{"norm_eps": 1e-05, "positions": "rope", "qk_norm": false, "init_std_o": 0.00483, "optimizer": "muon_variant"}
Each number is 500 + 50 x the weight over its row's rms, rounded and kept within 0 to 999. Layers, rows and columns count from 0. Numbers have three digits each. The size before them is the row's rms in percent of the matrix's.

# layer 2 MLP gate, 1344x512, rms 0.137, rows 603-636, columns 384-447
102:488543483470501476551481538543505430561520482453370449543510516455493461496402490476460419515462533435570382487551531485514510501503394511543565618543422511536458548410492576491515402483527410
103:496417473414515421503380541537495469483414499507577586571501528528490392442457470548548501435473516459446505535548465469473561550450541451501552420606498413602492430456528560515495494441516442
099:572578466556523483414560483514525471481469501538505571517494533568512402515488506558508535463449459638492418501443528533538546537460535485444521578496395504557437456561462379456457576483623455
106:453448545480517495400517467494534558577523453507617388560417418500571508453510483399488481512540442531546526444416505499492483497483514500505411525487474464577502500548572395502490531504487460
099:521630480535540523518493506498594436486495501505509553553463545474507489589499523521595425546497462490645483398539623455552397497539474483528491440572461518568517563579526417425467582507427457
095:452544501494483529444499530520455462492596455484404568515552435507542416412446411484461437452437481523395475500594579552508579476470474548479431555475491435465477457599441499520580492563477561
099:462466380521460531430460505456507521534525485448506475565402522543465433480446535437423479495462457536504458425459492431562498472444486508428480498503540546459491520383407551452519460475537431
102:498460483569616481482501501559513482495512480542449503492455478537487517547507535464499440472428534494487530517470551407472517449580499525531548507460514596356550525506432553466585517444506518
102:505466600467432451534523513499507502507385414511468572463447573474499564497556572479595511515518565434448567440476520602548549503573437584469454463469537520493540514601571619480606525554494606
098:555495504412465530476445501513417568532514422477554508494604501542444484539474612509433454538547449556518439424584460492500498457479524522478538532537505456443400414458502466558509560539396476
101:454566569513582673527501485456507463457489428488486465542527558509433465484529603470468606525564530529505473477473479492518473554434424489521470520577491414395499436502470500501446543476508533
104:488463436483531483457498445480385489443594460519507482541491515538575541489464488545606521447514552497592493604570540538483425435480511492536479409505529433517504569480469465485501494467510525
103:565587510468570522547437517482404448472443544485480582416435540492543510440492494416598434539477509559458556554615546503446472527529477538580521602529477516487440533406506527474544553522567561
106:473435527409609423408453528479554510515473451597539514463480457490488453521516513484519496582511532504590425520456507505523513577484519505562493490527510578564480614546535496555480470441482441
095:475544485448444529480534429486482561531568576560536541422512507551477430539552412464471515522564521498551507510401575549503473519491477612462502453553478463446507511554511560565471504540565458
101:575521480543480424451370472436538501588377432481453529566506469553562535450393573454536556520550473459611484543529522555465571572533547470473473544453571478480426530401488519482493450542500509
101:504546584608551557510459490506507470579562450584524455479507486496511464474488510460580553579543473548506556501480461571526490489493508502501456464579508534454551521454487523564414532513465521
105:521550517488565585487641474488496523529512586489532465444462535532572469430446549513526464512433554499554417563542563488461572507516534558515561540467491582473481475470527519493511566491517563
101:495460548475440554502448526567451558540492527499535615631546474568448589584507481461501555454423567427520544459539446413564509541537534485474494583495446411592412629582512519537499529524573506
094:502513427526580608540487538477496481473439454556560510525506455489430534543343624515573375511597513422533540528495550567500433473451436436538588545460495500436530444502494536476567521496568527
095:437569498490450563465503459476482483517585499498494458542471496461542534607529455449527463560556505471513527573482491499505411429489581541562476476527533450541488498505494511500447510508485534
098:540479428530555536592505567470524449437495561538485396486548502440456426481510493468571546492521505527452506416501488396466490447549485430461585475518450507423427497458521517499493516521507520
100:443491397490505510451429531523499541439602562401387475595493457496492462517449568436483480460457443543508487482520484523484449485468524459539580545470394501470504476474446435514520404515576504
101:475646555534490468455454511525476572348504471485510533518478511553550457393474477524498440513426521533469523528592597508556507473551477396598523408442468475428493467418457477487570573504460513
112:497465381543495454517532414421494490489459535501470491495495479506486475390474498470499596503530490467470605486520551495581452522417482539416441480500443510570548521514523543501509504515563456
101:477493567452511481514531508466459478450559487495541458519537553492507559455559512471567503572548466523509454498497469540510468589533497474475521465515534497516451551548548501500483507396511427
096:546555474442405480458560523506422498548436477494535465444529514533599507412568428447393475511479398449535462437503430641522399495493590428524505592482482532461473519561480453549470529550517525
103:493533597545625536480475577505527530539438529500513498592564434464532626492516440540472497499514621565509583530511512479427501494527469455569458424553530500550425573509495497502577554501592519
093:532596536529556583469504485499517430510490492500469534470517532485555509586538566492420560506535418520557506447467465509575534384513452519570440496523357489481545457486381598464488532503519524
105:487538568524567466567453554559514523521482459591446407547533431541547470515539441557530489558418433388552591506459479459421513482509587512494464482526502434552423631523490518538560579617489492
102:566477475413516507543546482471505555452489557589523500538440510471476535524456420454500541475536478487547395505464558545469481449528487525526563504464470516460601531519565567500575437601492536
100:507430520504475515584497495505559520468461383397527550497488518504528547601425477522495498449587495472459400525571455478581477568570467549465451534542524579566523513519491489441528467392429539
103:561521467572457495435566558473497472523492508507587519594541545593504508529431499471466516582509444546416563414582477566527504422376599584520521493578352456492495488607474513442440495534543434
104:519495575497511501464515519491496521467474482476358553519481456509508484534499461492503455501498621509587585477548518445517468451432535404555502533479514532390532567380532441457521440490537576
# layer 2 MLP up, 1344x512, rms 0.144, rows 603-635, columns 384-447
098:515558519490423540490542600501600447510508514482461523580483526530433472479518381432408540602543456459493494530485457474501517584534489506513532670559449496553529500512504594607536530473474514
102:523432524478491498522554459530491468511460556531430509499526552454405448515384542480542519494626528473505556559469561555527564497579526521509601534448504446490560486561565512516505447569464455
097:401434530570493487624526600573464479443585594544493452437509526502436508474528536481463518443452525532542549450536466422499419533539490464477482539474632429510450487520504531466451385551422486
105:632452549511553498478446537606513576527415547464549468488471590431494475512494466487607588414483492460555479443427514512512407496502590614440482533497457473519427463478524396455504545496469584
103:522449475496445503558544549471545494492517542599518491550504566500387511414512504474581513473569466463532433494443494537568564544474434529525588485482456425471525444475413476498490546532580556
097:568514465460530516450553507498472474501436371472480493509500380520487478476545443428403544528503529507528528503530467497556514514477463481459443491481457476612555532405474520539489514563539543
094:565640444471445532486508443541508562496430570547558507521439501504436453410493495476503497458504529531519455489571507506543478551535446516427546531581486555446542536545455499499514542514519368
102:505525546395500536556530483582508434459583520493505451427347494496480498369504430549568560431428529527534483345499583506512574504475409591572492447486525494560579429467522479546477453447562519
099:425509511542555476522520483580493396497552510530534562437450434547491508418468544512523528441464498547528412525451541497445456444417570406521471491527534517554521532484427449525474512426471482
095:544391424425596483353552500538509486444443490557455527537600435456475513495466473501569521526418491460446379536580347494492466488408501511584563519452577493482526564433443612550484523513462433
103:460430571512507563459526493490434488459526376572558629531461370441480556539488541485485420529568506486453566518419476558513384576449553453567513482491525489477528533465473441515474571514559514
102:534538516499397509450567494546576563444516504559560459443457501559499489459479434519559507476520555522446536548463524579471547539568534559512641532438511499550514390503454476495615517497535595
109:485528601553517540496532538564426473435446497501538472507470529441469489415516598490446472555509545568485414514552463462461532429533506480446453505577461546481519481511390490404509440582489556
106:533488490562407533511510472536499528575500532447499458526503463426554557561478544504436516570444570635470496457474483421540474458486529467512512507557439453462489412527581555452532415539525539
089:501480447471501571475484512527479632506558593602594469491512519551480403549465510477482524518520502430537454420496511413411458482434465546446554423523636411499456494460533550505563555519576472
102:473533405544408491498441551399544464566523469464499484454443415476510506478520491545529455480484600522597472515478509462582529496470443543469409471489389405471559542490521501489494472510554497
100:471561508527529508529522561507543508480563476501580564485552534515545507552525527452516458498593521481574542483512518443466530497475435479559495566488532552514539497481519410546583480546511472
108:545577579490429471462537638564559507435507520566539548553476478446427474514534456528534564466435434559439502468536522530519460548380559517523486504475508499512400590459472492526500511492448500
099:496590479380496439486531629496523576503551484538414595544530424553484555471452548504552501481513507511408536578481564492532551539465562637571515557477492511455405499498570485484485578497578487
105:602525479529511502515403454507501476427426562476553394459490532451419507472519457546480499558525447455527532512521511600472503486466553422528450592553481425494453547528539460456473520480580523
095:505468508532541454516476458525391488441466479548457488527524500536509495499549393521593425467535420431521513506480536452506636523544609449535513561514566473575522437498458477467553477484423479
102:507453505515508528466499472500563443510513579497553630548429507544457454494564478404544484572533510505436548525544544563466486611520458507399471467391458454593605507463538506493417546462463544
101:464540462559507497585470514515599559494356490562469384532470489392464524514464532483591485554487550582513497555545536406494490511447475507613452463502419462506481490509453562531458496452563482
098:526491562526460457499533449543487578412560460554539536491570590494584543490460559501495441522419518366483542537427498567465455466542433479537601446594462430491417373493476548525529577524502583
109:484566432534466503471558403547453507564515468507500384499507515565456442524464435447520586477440458474529449516528492457580420464438428471487452571465516406412492411477497487452467460440566448
098:526535514492574500498521484477530475476507397496516442395558566431489541553628600482470513555484534547403465518522597469450436557514453460495433479545542476391529476508531550488522517460532552
093:538508526581503494485502512577576523576552476521600466456480546434545464472481504535539476502508430468532423491484532607549455540503585385550524539454552421452431578494479418511466500508494617
097:503433355528477468527466437559430543491414469469486515521384580486509476486487590438520613474555377521441450407518502508520470532439584521474583561494454565442495491505553459532478416520497545
097:500470439483455498488404531537460515475527509550509516515509540436575455392468488502570496516510480526534539418480521496528466534523556569549569459555577573423506668497602489513531428581517426
100:444561491522453544480537583523502502480472486596546476560479538518565474512478512422475554501511509466506505602582444456506490400445510675455365454506525508517460560541500521461527563557511484
096:584499478480507475537489528469441554473445560620575521540481527555509465546501437495441596469498558459501481501476538469417475494599505521543480512502481492446581534551502583535558465522468497
103:434474547479561517465486518492550428565452438510552510459456459485465450525512480475521515479461440480494580480396496586528519525588511563604511538508446589536494468557436490499440534573537466
100:474450466554514556571477563493496442408398616518516545469526460528486441452458412530576424572521477482487524537536514427501455532529560519506531551460551518524560516561441528546528436552516519
# layer 2 MLP down (transposed), 1344x512, rms 0.0583, rows 603-635, columns 384-447
101:598528481451519470517524451517474662532475511432472536489518588465584547523419581609388410452558519524536564528440533512445418532439480411438563459534538473585437464539420514453364407534539530
103:460526432462458444478505441554446454523559570499471518439479448470534487488575481513519430451451515398456542459508464538496480475523505421521562532552389467495548564467494508526501599592428505
095:588472514456501580381519514551626475541458498557519485495470435475537525534573498492469493564558509479494524510458580479353577493495469523524487441519483489558551522456549521533540531451583452
098:440559538489504509506439522442479492570492455522449528500610492499479558485540492590511453520472484573487575555485560469560475471494486516508557453505534558505525520474464544507564435551447540
097:485593515478494543438518444530458480470451534555454509412535415470570439519494534584518468490478514521471417406533588472470434502503506539441438472573547581558413460532537498510435486491408526
098:478519520611571435506468493467609456505488586522550569539522595455484535519571521485434439465515513504601514443487434470481492502469499535491609444562554522454538548548478561483474554520452453
100:426456534533488496535529552538476453448587487495432524428560534446468549505566523625453481547541486489488599514525485576431519476482503486511512492466536420579476502486501531549504428542528568
099:478559483496515515452418474495481491626481446515471536531428447476474517483545507459394462568507429518528497531518534517510493582568564430456456513553519514483514558444539516528466476589497447
101:571383550504540464516555535471562566560543470498467416570476511518566460593461416477455486578460589518527518512427506482588539488620518527476470469607553426539482403423607510518438532528462596
099:562582511519418530537519404502446532467529508521489503482437526553525516518583569426519531466592480472457550502464492471494399563511516365526432502553460561510407479471539453437525531538505553
097:564543476572477511564470458460454505551440536494442512591466518591435475508492484573585491461392524518469502565514578424477585444523540531473510504484499523447525460508490429455518444500458521
099:526545624518493503549512434464439499537490481522464536539497421482449568495514492493558463442502495562493586546562438487512565461541465554443458456568482511442516545535433450547365501466522511
102:565518481558549456418544505466538475543405516548470548507579571454474531538483419553517460540544549447631586432423598523496464477440495571628491523516526515570482492472538499509621475443537534
102:540453486522448425458517557451516555530556538613500518496420595509599522518549399442500469554490532438487590527487528478504438513586463463449498524530552629540544556479408518596572471474436520
098:477484479476465489518458537407536494491518395544508526453523415464570559451548548560477522467501504458508468505517408514503550486578492438517441518472514499550550492455494479476460579496462568
102:501427528524534581547580573548543463461489557463537485590471507515451505472573467517470435520519459554327489489538549493508492468498617484570481586492566551479541509506571497589453550502470472
099:574484460452521460444482499500462567452391511432394464475496511575462573548473470500468494486429517504445436567485543462477471534602538542436480526467597493506411535550492442510465425467444617
105:489477512542539481530420464421605541469507520466531499519432466563518514548537569443436411570511505433597532485490467487452469472496515530500528518513431498636549469544532525519551504560564422
098:485391558562487477487468403541522431476422517388520426554539537489557504545468475449451506471441500511479471495442443472527534490495434385526562505481468491400506567513511587574451425510477575
103:513503519439482469542481487383513516568449491478504603477575435526502419497457567520465563533435458512492503405508523498480483527501517484478535431402513557423490447446440525521517443534513488
097:480502471535506473497565476586528457510524515498561445551484459539486540641500510527555553472518532573520531431489488536460540490506543575434515490571538465514457619509577550468437525477509490
100:396532520562573472508509532433547512511581532536483518563491457447581455500592559510496417475427549447540449497456463529473486440490503421498460581508506510469470474485525514462564487467484528
102:542546598541410447464571459475629489496554472539504499468438548445569473550519539521510467501464547490473520514370517559566476381573525396457498482480485528452497510551485477509472454453554378
100:512508510583556527510524489560451491567556456497531514512456589486455460510532386499447499533526497487523351532482543422643548586422659526576559482475453592401530582440546432421486458526518503
103:503483397487469554565519526519455518516554363541495520375520468538379461433511418482475402399413424525477451523477400500531490425536491473511432484504539461488623541423493445415521550512426499
099:473519391496502570443417525584502549546493554514407518491517539541491434498525432501551479496482491461575522399439456467510572477515535540547573497518420534512488489549465458474455426558511456
096:523478411397525532500468505524364506470417505490524474637503473533411520460513457543510518499494524545456417484525558438503486530508475429451517476455425510495522506590488487491433519548532386
100:557483603493486558544515535538561601501508596528586513530507473433481590572538395546512424484506535526475504570423463489513556565469530563561399484496489421465453501562508563517487575492489538
097:518436514518556502564483383474443508440456452485490448528585524456473568416488440560508450466530546514416506467444491400424407565516459411481511458509379496532502488511511538569515514504437488
101:488360533544586519516458461501467530371484427485495468563504443423503428523524381467516490455419521545491450515424402414543457560456468543468497540499478538597435453459475476474479468403541450
102:536473555501439568532517476512462552457471426477451485546570482513508478475567560499481480530481500518503458462519419549517530517473505532519486503551539471519408506538518440498501467494491448
099:599570474430526430445534489584509490445493464538534526507472541512519495546499633494554461562467452414502494525495496482483493439608527525462488484524512532450507478480442439512464540380429435
100:547616647504453461463531536490519549480534457529467495610438473525556571463506627530379613492540408563501561446426464498501522480499513486570475458573455558504455488499517503476449537466497470